Weights of a small GPT-style language model, trained from scratch on English Wikipedia: 11 layers, learned positions.
Each number is 200 + 40 x the weight over its row's rms, rounded and kept within 0 to 999. Layers, rows and columns count from 0. The size before them is the row's rms in percent of the matrix's.

# q: layer 7 attention query, 224x224, rms 0.118, rows 0-27, columns 56-111
# k: layer 7 attention key, 224x224, rms 0.0878, rows 0-27, columns 56-111
q0,107,169,222,197,222,121,220,181,172,188,226,245,189,134,261,230,218,187,198,203,233,156,256,179,192,188,130,281,239,182,242,208,177,157,124,210,219,212,152,190,167,195,181,269,207,214,243,266,204,312,166,276,168,252,251,254,178
k0,079,219,243,212,177,200,135,210,239,209,193,219,214,213,273,204,151,189,194,187,192,185,204,194,221,208,170,241,228,221,203,297,126,210,184,187,183,157,248,178,197,238,226,208,233,237,239,306,219,234,164,195,208,194,205,221,201
q1,109,202,233,203,225,252,183,186,167,168,247,224,181,218,210,230,281,195,242,211,161,222,214,234,236,203,195,136,182,206,246,165,222,207,178,170,231,224,266,205,232,166,207,277,245,138,225,215,210,268,315,227,212,173,188,234,167
k1,116,165,159,178,255,191,225,190,183,206,195,213,184,150,130,167,272,206,191,214,175,183,174,177,158,200,144,149,160,169,134,202,269,106,176,162,177,317,199,205,185,225,272,210,175,211,140,240,219,218,262,245,168,196,263,190,259
q2,102,266,146,143,117,167,238,163,174,180,246,251,209,187,149,158,266,181,187,195,165,159,191,198,205,261,241,178,197,157,198,144,156,160,175,196,139,102,202,218,186,235,317,188,119,160,206,241,181,157,224,153,212,237,196,161,164
k2,088,179,150,159,238,204,165,228,149,223,230,268,143,143,158,205,226,120,179,182,204,192,168,181,267,266,231,176,141,234,165,154,216,197,212,230,208,223,189,206,183,202,197,179,136,196,163,193,176,221,278,246,238,180,186,193,149
q3,094,231,226,168,255,187,142,191,100,220,226,277,147,202,215,188,249,232,248,222,257,180,253,169,246,304,235,219,194,241,253,211,278,193,168,265,239,232,145,222,148,216,236,278,263,191,257,191,221,238,182,229,159,163,166,209,182
k3,084,244,226,232,248,191,162,193,202,197,172,228,216,206,208,192,180,219,251,199,220,196,236,184,158,175,194,213,206,220,185,218,214,111,184,249,234,199,227,200,155,244,208,168,294,226,208,291,288,148,179,148,181,256,216,228,187
q4,094,235,200,209,169,212,162,201,191,211,192,185,162,261,162,190,226,225,188,232,262,249,176,154,203,258,164,182,165,180,177,253,200,177,223,117,94,244,188,202,171,263,215,133,178,134,157,175,229,199,218,256,191,236,184,150,184
k4,110,226,179,134,155,206,205,227,183,205,243,186,174,198,234,143,194,235,141,186,198,233,204,191,204,184,225,197,260,211,245,199,172,217,220,192,249,164,192,216,265,175,207,221,155,151,164,140,193,165,162,210,200,254,221,224,162
q5,101,138,117,198,179,172,177,215,218,269,149,208,172,221,155,264,195,207,189,159,246,230,171,214,206,216,151,196,198,167,210,235,231,167,152,212,143,270,206,181,224,259,126,164,236,157,207,178,231,215,189,197,128,226,157,233,217
k5,116,171,166,204,192,170,170,201,134,220,199,122,206,215,198,182,183,213,227,180,227,186,216,168,183,111,171,243,276,223,268,271,190,277,176,178,249,205,171,207,137,188,132,200,226,140,235,186,240,239,166,186,129,167,159,191,165
q6,107,269,167,164,182,170,245,160,181,191,238,77,214,189,149,119,115,200,174,218,216,170,215,193,172,173,230,172,181,177,161,172,152,189,217,216,200,191,144,201,214,258,175,134,169,213,122,213,193,143,185,163,148,241,242,169,199
k6,103,285,210,187,158,154,160,162,210,226,245,220,229,269,215,182,153,213,222,176,225,204,225,203,230,197,237,185,172,188,231,207,133,294,179,195,159,91,215,223,199,245,120,216,222,207,219,193,194,180,190,181,153,188,142,225,169
q7,112,183,197,145,205,226,253,265,182,174,150,211,176,183,201,189,121,176,224,205,109,170,172,215,164,152,253,228,232,208,157,147,164,170,196,140,204,247,182,133,220,115,196,236,181,194,245,257,231,179,213,208,179,230,250,172,231
k7,086,166,193,131,186,162,230,215,207,160,221,202,179,181,204,191,205,150,189,204,146,197,161,196,182,161,140,223,188,175,220,155,254,189,190,217,152,327,147,214,219,153,192,195,134,228,258,190,163,290,320,234,189,178,180,201,221
q8,091,151,217,204,202,185,144,212,150,218,202,185,162,223,200,210,257,168,189,207,176,228,256,199,255,259,201,265,172,149,158,288,214,209,157,202,141,246,160,169,197,254,233,271,253,273,223,159,201,222,197,259,217,209,190,238,212
k8,081,223,217,227,184,263,171,198,197,219,167,201,209,215,233,228,199,248,225,148,145,133,194,128,181,169,197,265,168,223,204,247,212,148,229,238,219,180,207,134,155,215,175,250,262,236,204,247,262,201,77,207,168,151,202,193,165
q9,107,151,191,223,208,130,196,210,203,181,182,205,258,242,216,172,157,200,181,196,177,238,243,151,166,178,207,254,190,156,224,221,212,214,207,144,189,177,284,253,226,243,165,186,172,240,191,162,162,201,202,207,182,220,162,190,220
k9,087,202,247,236,170,192,181,197,200,175,193,195,248,317,242,216,132,179,210,188,177,176,239,267,175,223,216,257,228,206,270,225,126,263,191,231,181,121,228,239,209,189,128,205,200,169,252,226,175,162,154,220,195,184,162,129,192
q10,107,146,272,194,153,298,238,190,284,204,276,172,200,204,202,235,261,266,214,150,239,237,232,242,191,229,242,181,221,221,184,199,259,212,229,142,212,212,271,228,178,148,183,245,189,176,238,237,188,166,227,245,243,155,200,211,162
k10,078,123,199,188,203,222,269,193,233,240,228,224,176,178,168,203,245,178,185,234,212,183,163,214,150,210,208,160,194,126,102,131,265,159,207,207,186,263,237,190,208,160,234,264,154,227,175,201,196,215,303,221,147,226,217,185,217
q11,099,184,196,238,223,184,183,217,242,203,245,240,164,111,219,204,104,188,168,181,148,176,249,140,146,235,198,300,186,159,272,249,163,202,235,245,299,197,169,194,148,185,114,268,200,200,209,168,211,219,140,173,197,187,247,280,213
k11,088,243,259,259,197,196,121,181,228,190,200,201,233,205,198,206,120,204,173,206,202,202,240,196,203,185,195,226,226,158,256,205,125,281,203,164,237,71,192,182,219,234,165,217,212,173,217,194,193,223,132,126,195,187,141,199,187
q12,103,205,140,236,176,219,158,208,172,171,280,168,208,214,107,195,99,217,271,235,224,153,221,122,135,215,238,159,55,200,190,230,205,153,196,207,185,217,174,225,173,251,136,143,211,175,201,152,271,162,232,182,140,175,244,205,183
k12,087,258,217,200,138,182,137,220,199,190,238,234,210,283,208,188,170,237,164,179,185,204,244,218,181,191,188,242,199,203,281,197,125,304,204,203,184,66,203,184,255,214,172,172,225,167,193,171,214,159,144,155,181,235,129,212,161
q13,106,202,189,215,210,272,233,202,285,205,222,195,161,204,222,175,148,162,191,221,179,180,211,208,200,147,251,183,169,169,155,170,121,144,214,161,210,196,176,195,175,120,150,204,252,218,267,215,196,173,139,179,194,146,195,178,228
k13,082,141,193,200,210,191,262,186,191,196,211,219,149,119,196,212,219,150,197,254,168,173,180,199,190,205,175,209,148,191,148,151,285,141,197,280,187,256,154,154,205,162,210,225,213,228,163,185,217,262,295,251,197,174,176,221,208
q14,100,182,271,198,178,155,204,72,220,105,294,153,111,161,214,243,202,191,173,197,230,147,201,185,130,194,229,257,198,136,231,214,166,187,157,214,178,206,200,267,170,199,224,239,168,152,158,226,164,187,219,160,205,206,234,225,151
k14,096,159,229,174,187,125,175,137,191,198,231,181,159,153,255,173,225,120,142,244,143,247,224,251,214,264,228,191,181,129,152,173,220,243,153,182,202,162,290,272,161,202,258,178,139,171,163,166,178,248,272,220,180,255,199,208,152
q15,107,237,202,186,232,163,209,168,212,206,242,150,201,147,205,204,149,168,173,257,169,204,207,183,233,263,128,242,268,191,194,151,205,201,217,180,237,151,194,185,189,222,218,218,272,264,185,271,146,197,197,219,219,280,245,245,274
k15,091,222,258,186,204,182,133,220,246,196,205,208,223,192,149,256,160,177,240,178,239,195,206,185,191,252,145,137,229,215,177,191,121,191,141,152,174,204,190,201,183,212,174,197,258,197,258,300,206,175,194,138,224,162,265,203,262
q16,110,221,203,182,202,198,212,214,264,293,132,242,231,243,173,250,250,213,175,196,291,183,183,229,228,166,194,167,210,165,241,262,192,241,155,222,159,221,174,261,207,162,168,176,209,123,267,183,181,177,278,213,159,171,140,167,167
k16,080,154,167,181,214,234,256,189,158,188,181,221,157,135,200,210,224,190,176,209,262,190,168,202,208,157,164,219,214,218,186,132,279,208,173,222,238,280,162,184,225,138,243,194,180,191,193,143,175,204,281,258,269,203,219,188,190
q17,116,259,145,219,204,114,239,201,239,209,181,204,222,226,229,144,135,212,154,229,205,160,136,136,167,179,205,206,222,185,190,187,198,168,233,208,200,234,142,205,185,249,146,122,218,198,177,197,179,182,179,136,183,257,238,201,233
k17,112,221,262,211,208,156,153,198,236,166,219,193,194,262,221,220,137,131,226,185,182,239,229,239,218,171,214,196,249,232,276,228,113,258,215,178,193,160,187,264,183,223,141,203,212,177,255,179,223,198,164,206,271,181,177,208,177
q18,118,251,122,183,189,171,258,219,212,226,222,145,260,177,152,214,98,193,236,230,193,192,219,169,138,247,192,209,188,187,156,242,181,206,221,219,237,250,127,210,136,236,197,132,223,246,187,206,226,205,142,180,126,248,232,220,213
k18,094,225,251,220,155,201,197,188,204,166,202,193,226,241,186,216,155,182,246,135,227,218,232,183,205,197,260,195,231,219,256,236,121,318,225,195,185,121,153,224,222,214,144,170,264,216,269,188,218,183,142,138,177,151,190,229,178
q19,111,240,121,224,201,236,222,179,148,191,148,178,282,223,179,148,102,226,246,214,198,203,164,174,124,196,217,132,189,293,152,189,238,221,295,245,222,184,181,160,224,228,198,172,215,195,202,127,216,126,205,168,237,100,224,141,210
k19,111,228,207,231,153,251,206,191,215,151,196,216,238,242,157,259,159,209,168,241,259,215,169,253,189,225,190,133,250,236,268,196,154,274,278,237,205,138,147,222,258,206,208,207,202,176,214,199,185,97,173,160,283,227,149,270,181
q20,094,189,171,303,229,261,196,188,164,169,209,233,244,122,139,200,195,172,213,171,181,224,202,185,194,189,214,211,191,222,148,236,248,192,243,217,229,198,194,204,234,305,194,245,233,218,113,110,203,290,185,204,202,116,128,287,226
k20,096,252,193,211,207,184,256,225,176,183,161,229,233,225,129,221,192,176,205,195,217,184,184,216,185,204,192,198,157,190,231,267,203,156,153,242,149,151,200,238,181,234,182,171,264,163,132,279,221,170,126,222,246,154,192,229,132
q21,109,154,231,181,230,185,280,241,210,208,208,230,216,226,271,258,198,148,174,197,238,163,183,223,223,123,167,272,199,213,186,219,108,159,155,218,129,229,209,227,210,175,221,222,126,170,239,218,220,246,229,222,189,231,200,202,187
k21,080,114,232,116,196,204,228,185,227,162,204,167,198,148,268,201,251,179,214,278,165,202,209,217,222,194,217,269,259,191,177,175,225,177,184,227,178,300,194,182,237,190,175,219,170,228,182,142,138,320,243,248,205,219,184,249,228
q22,106,245,187,122,182,182,251,190,254,180,182,169,252,240,133,159,144,243,218,201,185,195,175,213,241,181,217,158,212,227,171,228,214,162,221,188,128,135,163,234,160,187,177,118,191,223,194,219,234,96,260,187,167,155,189,131,220
k22,077,160,228,185,195,211,246,195,237,186,166,237,192,147,231,215,220,241,209,203,156,229,203,222,227,176,133,138,213,210,206,176,268,185,256,185,198,266,168,181,207,137,211,225,174,153,192,151,168,185,251,224,245,205,187,239,191
q23,095,243,172,166,193,224,262,176,182,192,224,165,226,238,204,220,144,195,212,213,249,216,189,213,179,127,233,219,205,244,114,179,198,155,215,146,102,221,222,284,184,206,193,139,168,205,183,168,202,207,180,184,166,240,224,187,207
k23,076,134,225,152,189,236,235,188,214,145,247,166,184,140,250,233,239,126,262,193,150,201,171,240,173,197,238,237,264,216,201,190,210,180,192,179,217,202,190,239,177,151,197,235,208,222,211,132,153,226,279,285,216,199,203,324,202
q24,102,252,153,207,183,240,178,254,258,187,197,202,201,333,170,177,199,202,195,285,158,174,204,181,158,180,255,86,140,202,172,136,180,193,225,159,98,156,217,233,316,161,157,87,197,189,174,191,200,91,210,128,234,136,230,172,165
k24,082,157,183,132,245,185,197,253,191,151,266,293,196,174,176,229,218,195,206,216,136,182,208,177,198,261,215,176,208,228,253,168,247,195,221,199,160,191,208,245,203,161,150,214,163,233,204,89,248,210,251,222,197,236,222,233,192
q25,113,173,219,218,200,197,153,207,168,149,208,256,159,207,190,221,265,178,254,168,182,234,191,221,201,251,154,220,196,139,319,235,159,230,159,238,194,240,196,138,202,192,240,234,194,176,244,185,231,255,227,244,196,174,227,252,145
k25,126,267,176,188,152,246,140,185,176,206,194,184,205,212,142,160,190,240,133,183,205,179,209,184,189,143,208,168,170,183,171,182,199,205,232,184,203,214,190,149,253,244,190,140,194,188,180,195,235,268,123,108,164,196,227,176,253
q26,111,127,231,212,227,210,153,173,181,210,208,256,189,106,225,244,236,203,199,159,192,194,231,243,246,234,154,267,240,248,256,227,177,180,150,260,212,239,197,212,176,183,219,297,198,177,259,180,200,294,208,219,195,219,161,272,169
k26,091,195,192,216,197,215,121,155,165,186,168,170,251,234,186,182,201,207,149,192,212,235,172,195,170,153,183,229,207,147,154,212,152,165,167,168,212,167,196,156,255,282,242,197,253,192,227,262,225,299,165,161,177,172,191,165,186
q27,098,219,210,140,159,214,195,208,215,216,159,262,208,180,188,208,195,195,195,163,148,142,157,218,187,228,176,217,247,175,212,113,150,190,207,189,196,183,229,199,132,168,207,131,170,209,218,200,178,223,197,193,137,235,224,171,222
k27,106,217,178,182,159,244,230,170,202,217,233,160,181,196,250,189,208,230,154,221,210,240,201,260,232,188,201,191,191,181,212,129,223,255,223,193,231,184,169,152,259,172,196,140,180,155,217,125,156,214,223,199,162,232,211,165,208